From a checkpoint of a small transformer trained on Wikipedia.
Architecture: RMSNorm before each block, rotary positions, embeddings untied during training, local attention windows, paired heads.
Training: a variant of Adam for these matrices, 16260 steps.
Each number is 500 + 40 x the weight over its row's rms, rounded and kept within 0 to 999. Layers, rows and columns count from 0. Numbers have three digits each. The size before them is the row's rms in percent of the matrix's.

# down: layer 4 MLP down (transposed), 512x128, rms 0.124, rows 279-303, columns 0-127
# up: layer 4 MLP up, 512x128, rms 0.135, rows 280-303, columns 0-127
down279 107:456479516439489501455537519529511526528442545529479465439503479534481508578532481509521557470438542446490549539484567535410469474494541542510492485493542536387557527555452507511522537508539498490491480533479503540554484450597457502459515498526463518499474510522525440456520501513472582578522435472511576541453460480487453448416486502493481455509488530491491445476523607487563435516543
up280 128:457485461484462532491438427510543526498430480410491511496520553514515494514423500514447472548512498487565486521510499462485507500504505560484447457488554474517529577536473535568477561537469476491522584514481510535422439528470525469557485464521534532406584503480475529505448422473529462462506507480464493600487555519441487578502530422488468498492484510522503457535510566530524593452521
down280 122:503571507461498450523468498491549514437486521503523555547472552487499500472528478445458451493569496479516468549472548521559496507517473485491382438535523503522413513485518466476448535489478477498475511494477576528563513497498519509539448483553546460488452451431534498469565488472485472475511591466472513549521529535518466467520511508493357480499569563478509473481566471492445421524407
up281 115:507481531517507451513473524491526509484502536461474530531529532537454497526507464530490495540533518492463405517455534508485567488446464594506552499527474536617527520510516534504554528485564511467513596558504519498519452485448479508614474479478517563501503483558514485436530429486544461574492476537474570476419459489526531528481522438537483527491492451476416440501456492523473589488581
down281 115:499501498486401518546491494411500523501519541473512519458510543463502474523458509516514541570551508465532512428483475512511437537549593443466448498536451554553476471548423525596479522535544432520537469533509540495481498528436479489596470529542480468454483578494510485482432524452457478454488514503506489517519482529532546495484519499537476494529378431538459458478493495504424440529454
up282 025:415516449452486509418503437540513499481499517526505473524501432544449492563505515494479441544506529513510467503521537499478544595479529532394481489518530465524518558474494457500576457447506512484548490523452591493460476466482483498528528461446541527454484493431432455523548515450570480539511567521532446484474570474545586587487587527513507513483469503516511514534451557471509491429502
down282 017:494515500535433529530487544574452557434469506505462520520483510504521472577440525419434484359560500471549526564575510501488497504454574424517515453562525492482494520498520543530515499505497450487459517490502519504528443470490540505556470522460514436550462511482505460506458495491507533491452514523452441584512475465498518482565463431466470535416537496514583493478445507500557518479437
up283 112:467472495503451513570504447508502500468433468442401453510512489448524547541559497509411498496495506570505499454473578577538479526527585534447446486449519480478501516523539512555533547435508492462469582551467518518515514447499557500558481514543503486435521482496509577499556465480569506494477575455526482488526576529494496564474450501495554518508540485513594564503486513565458502470474
down283 110:513555462483500516498521462469449473554532559518570516428558540513492538443491618548580473504528479441513534517487511514495549466511491516510493507515504512495474520462502481477579492499507587565414466438526453486475471457518521427520530507515482478459497486530549447476560528461550543509480489548485480500531531510517407572548521608530489548403532556492459533502437518518443524500478
up284 128:486447464486479469536472502506466477498529562541475508519510470494425519562533449494423512523449519455550528441455485494509552536539555494449498515465499540601509591504564488493477492462540603424554594543476533496458548468513515499519577395497521508457450489503494531512532446479552448488494440460454540471464557504500550549505505523513465591511532496435525519497517471520484460488544
down284 112:483536539542454477517497488449493454544541455453445503516466513534451489517441558479464587574533445486541474413457488467458510479545558510486527526484480546525489511515395528516505450514526494486505490502480507523469419469507490409509468519522472487452462472510499583540512506527521470535450420464462515557472471549462543471515479560495485478512589404438499510387552470538474460521493
up285 022:449541510472522581502433452549509557432473552462475491514544486515444531550484505494543435582500503469555521489478549501476507512497484488495526458448566492540548594461526419532480461450550492497570534480528531527503453479445494481525530467465540504473526500453499454516538533422523539538551552478469496561491503432506577525454535532568511581501466502495435530508473599481567460492478
down285 019:507476474452449418565513518518493478463514570497503497499465514464511506460491489515475574425549436536510491463467487478478477482481520523577462468533516494506521431512507435458499475468516417547451452438552501539543517522533460600537458473532511529511515554489487575524515578473483445585508428523454583473491495466468531452481526438445578526476541487423550471502453559473519505527531
up286 028:477526469432508519515502444545504515464501555436441492510487458499440493531505509523473471571472512568571430511474483497449532516448495505465533516472546498579459561484526433474542489414494461452529520471476479407445503417443484475489491477477556573472523484476440448526524528462517502529564587499540477504460541515532551505517495540521524553396467506483468520530405545440481512462521
down286 028:456478539501425487498512456483463475445477493487468544526533545451526538489452537389541472516614428527480473554494473547481463511477570491519551420504479453467479468505534531482519569497419473500415520484489529505553527460426516504465552530515512494502469538475407480516490514531551560568527510419479505426546498419576462452498505460501493521460522497554524483513456501512508523500550
up287 118:435496515508503486530452471563459540440499470475434343489569509553485498432467541446480509496469473546481522469502534441507504456484508530506576456516492519464484507435499390555443530494481503531523557479507466548449466472456484499551490538499493526520490516488501465549502487520559560479523631438517475444505495496514546568513529478492490515419510475498403495499468493474524486528468
down287 116:554519496566462477515482514465473491449478495469563599507474529471421480534616553506482570514510523477525477557521490464489532547533504504497502554540340524510500530542493498506556483494470511468475433399528505506459523496488515534483537483453522514487508471524500525536529431548477505512450512526527462529420474474430390445517533559514478555474494545525521524484542503531447502521538
up288 023:430513481452525545512448438512500528468471559516444469488495458503442540529543527468474442522509524549528490496475508440498524524530464536496517550475574491566500584498608455485523447457482515528557490543552512464467467428465532487527529473420535544394568504441404532530508541488546512498516524491561491480456516507554517522465522564506522557490456530462505483556461593470533508465491
down288 017:503595544502464508517466484487512492588492566481531526447537553496515518501470515511543492376507461511505499558535538510522508526477533525479533620529614561442492453486467461449493522533518516548519492492503504444495469495449532433489429449486485483476511502512559504461541486471542516469507522441476521442466536527489544487531483494420576526499444516513486494450527501480584566567577
up289 022:503531436488530481458449471573427526420428483485501491511511430540408535535495493496527438525463538499492442439468505434440518514508470511481503464477528492544539575489553492508512446447531504554532471485502484459437490428453498501549501491504539525469589481396455466554539512502540503485498571454454494478441528452504536534445532478546482513441494489455475414495490581484555486469474
down289 015:454472526494461483444499516479440540459468558474525441505470528526550516483444508460478501472563472466523476569524585548450482493403557464485524499475518524491508479504605516517495593477377484470482445482463510514489589506508431474463514473506486484551457499506462500475471570520462516503407449511506530505491585421510511464531470517432547512492535456504501592506525500539525492514460
up290 116:478442449482449506548552453531585504474456532439544460500509562562490532529474483445422473492436488445497535545476460462524540486483521518443523441457453534453488522445541541436475484500552491502480471453502525486463507477502470492479477456444512564549557487418478513525441491411482487515590546499550482509540521509519600501424559558539566512473511470535453510522512518443484480443523
down290 113:508562454533528499501451479526475491493446560520603431514533543493589434466528453530552450468440509541483530513520420420561558505563502477533466518498475521501509483521503492538517457520483532508455519517446523471499434525577497534445551525491493530499512534518571531580535482417465479552466517536485489529402489457485491461526506561504495545528507441512527524446596524537452485514451
up291 099:539437515462513459470488504502527518486498497484486457550502459479419503501441495526513546493532447455518455458476509485519509447453564466524514492502545509534548577475600515536581501508506437550520489501510443472522458450472424544565573507449553554458542494518528478557479468502484567468423553492557493511518527422454567550475456455490506509566523519481551467514477480584603494477511
down291 103:482552548536478549483505470500534553509465538456464508546494536538470437478441482490461558490521487541554592531622491574565470444514554479529503429488496442500497464462465517547488609572470522514567504556527540527424602492507526439525484559467461522505429468507492472488459463516511441524480526502509498464525515524481512452450480510451454487525428481460539517531455536517503492492534
up292 127:465484499481493504529498484507506537489423530480533528566514486524481441508447510471449495559539454510461497530436488524517490550447454526460505564516486483512529533462558485507467447508443528446494503513459563466475508526463511418505475524484518520542516503431439438497455476467512569481538486539471513570480493545605575504552467502566441486517409522419500601545499598464433542505472
down292 120:514464546415478521506471509584478535530461450511504528539494474467512482534460521568373467516519380541435540533523483502475532487452487512507556468475540521473452433497483527467572490526407528503469582541528452492481483464503468495489494482571493482517542472471570472513558494419545486525522481563494493518509508557531517473520501458511452449454496519442526474420556482483501529490589
up293 117:498472527503502501473450426502519450427519468462532531544506461500494530470508560523477466495489475541499524408457532512467499492444505473401476438533534446465457489506487477474489486504545502444500590530510537468538421504454470554489566541512532477444467536541422491545417479460595459498493530491536510453535500572557532512537429462559492486452507495504484518529453545610483446534544
down293 118:577538522583481495465477551470518454513478470511455510464524529507568545454468528492519445485464512474490497544485497569464473557543474552473458371438476464506532526438509515513549484492507524529508496533410473516531531499559587508531512526463485446494430553425524514513539506582575491496487523502416486517549522503523544542528445449447542471432539486536551513503542475440479550464473
up294 023:449482429491534512450536418516469508440504495460477475504530454499453542520452510521518438548482501478546464493539554456522497562518472488451484513484540483554512534467573448491520405419556501518548544463578479497494446484457514467535505495446526532533513491414470501499539554457523533535579529501473428446416542505545543557470544499524461543453446529444515495525499565479517440423497
down294 014:479452524498508538534479439523510560478537423592454531508514560512449511530520588508380425484488526508455601493523523584527477525491526489538567466489480452456477492459442491499527497537518515434425465531480580503445456562535502443488482480479520531565478508538512502461501504473448528493531518506500561495500434476480514476519400451430484455468454501493520468546478515526498550455503
up295 022:454493524494543495485531443552509552415463559501444542481494462515461475537558472513486436571485485548556491538516453396509545576498509509422495483468543463505489582453531413499562464444467540450521534494516454492509480448427552513530493516496579569475514548439494485530554500461549513438510533475487509514491488520498525576461570490561519563508457506480524515528475558487561500504522
down295 016:522527512563506392481540532488449523528464520555475513449543480491454449562441504441464593448506505440488503545555491530433513502513524526553484483534505480560470525469505518503486502546473533543551487521434550462531545506496465431509436450499513529513577449437511479494489566502480503506506477610426547521490453534546542478562489545404491496504481409500480493491508477503538578529487
up296 104:510490514491521483479450485486432475491483527464502475532545477505493545505501476507499492604449542439600522481507481522476546528536534478459571493543545529539467539476613490507493512431535555455479485547560611502480508527461522470528534431495527490443516454464427542501522408419541513571487458504500486559455517548506560460494486499465546551527487524498498402503536493501514572462530
down296 109:429459495459487536431516462536491552553512472438524511539407545526501498556506522451532486432511505449510506486444469515561486449531504521559471525523474549459509548541484589449510480539557501500468581386514522488445550515481548429482533471497483516521474476520482504500523484548447454473419514505483496512461497498529534424462508560544492437472507463476506565511545400462531449536562
up297 120:417459491471514511519504471492523574460601473448526515515464501479524551433483482505505521519567536524517454481430478506463455576558453496516499566498518533532545546546502482552508494489510485453470494462550455524488488513497520425565548554484512482455512444544523439525514425411490469476482566493459509432530519447525476555423505522577550506497462503406471468489480494430483491409492
down297 115:524520559510487546461424432410555529460516497480456535466525497526430509541506472520437521484593477554422509441468492516481483533507540489433518496532508487444464487525464486428489525501514497503467454490580483488543453534568518471511379538434483498476443519432543439509533542516489469483516533469467472532527425490462449517494558489552519508398488550484526527477540460490556509450497
up298 106:493498426499534497567544496511529541453429472448477502452497466503424490526487508525408439505509546439524529572579412442517574532484519489458570457469495489477504563456471497544491530466489445471450472589547482496490459455490499409458437441575519537528510536437498446491473490472563513543521495489466524527452480491546489518468460532517528463539456518469482539560453530453542531501524
down298 112:492470461456520495504517493495431546518476457517527555504480529541483551484518614582449476535554488492474520504399452498515464515541467523492552573444462504502458534519499520500590545432513516496484481515487498473430475513544514482456511479538423504410447445465542533519541487486463503651477521460553498513484547518495467462479504497478516460487526588438497524526472501493484462517413
up299 108:414459471458465557397487512544547461476440489548553511469484510485476511505403551482514481522500552506578447455463476534469486510528514511429511516507579466496442511530441551527481497500527486481569508509564495449541459508546498463571521402442504464502526458512452486550464515427488478462473538555506507477497516545464518645522477501504455515480513543499485532479536517562504488517440
down299 114:454518531523485540492508539543483483459512484508413521555509487422528416506459553508542562556548576473530484534489485557427506422463515476465567542481506517481542493491515518461477492529528406572493486581502471517488545493452471559583448517539476477503516469483400524537597555482505540490428528487490510468476500479534476493500440483519418484472469492574491514489482535551555519560510
up300 115:508579467519498492532544523474558444484464520411436501489486546542476511582437530434447479541456544444507535522536455514442553546475497521433488493473454536484482509506451475481556504459480456464456503520505440486527509481503493443554531468544500531511586519488500462509510486508570515501595541510472502463526521455476511562494485504523454470543552435528464596608512573478540524467569
down300 109:429501498522500506533457531541531504655470515503501529562531514447526456464566519553501521470484463499537476559538524453577523548568516577466525567491510459476490493532480451489460446503447518486491451517466419444527521550512464492482529497498510541463468436480414556534505427493530516525484531522502483425489428506474477457455479444516489575528490471491531561503525501575473503531429
up301 092:542484586467529503525491493470548512479557497490523464528552463487472503404522427435466407519542510517552558497485486444513547502489513525522541457522500521511579467489582395538502484481442487466514496538502533531488462490489438491508579492490602530502473498464480442563423518407521484550556485513567400495431488531482501544550498528508458517475550515483487491468463508509447512502522
down301 100:500489481568540456593396470533474488469500505397509468561478519532472436541481439498492509477531515553499498520554512515530502506444505513479493509447434448476475564460464494478482483506562515440452496517478468406505459512538461528451499532486419520524450500520515486527547526582503433500512492468491529510478445471463524439479527483561540484503468511514520529563618470414582455479504
up302 097:517445509443519580425475497531472539504503471456489465476473441557472555549532588527497424537518533478517468505506473498440481539537462435477505509454535483533500530570517500526408484462487463479504522493536490455410422504546517480483543540447525444537501499498423433491448454492527517416495576482484429496470504479529489573546506553464505490445474534417466505493425521500459495517443
down302 100:483449505458497549477521504510492485574563486410548514527461501540491513452548495509514473493571478522506477455457545506550474406564492549594479522513429457447524496475461479529445463452491445501410458521506521465517527502608514533473507545520520498435531454523497483557511461509483500558452467517461454453466490499504523468546536552516460445557592439466571569506511445525476478469492
up303 094:520463484509544531516546488488409493499531525495508437448509489510414466487473532494523485484491495531489538539460510547509536457508508532466473516519516527516555481533583445439537445472510561529446481465525439441494568418498441543495543504561555507536565579452521527518465507431483492496538484446550447535449583507497490530459453568527469560451489465549477597544444574495466524507528
down303 104:504484516481468468581528470481480453436532480481460462456480518493525468542470460517540483504488453483477474546524460516489551541551505411519452560507454492467526499492465463462444504529421561471476497469465466533516500436553480518508491519535560556458580472568451446520483484514505425609561475524499409536473527495451519515475433580504496436551548521531540522556491498401527510447510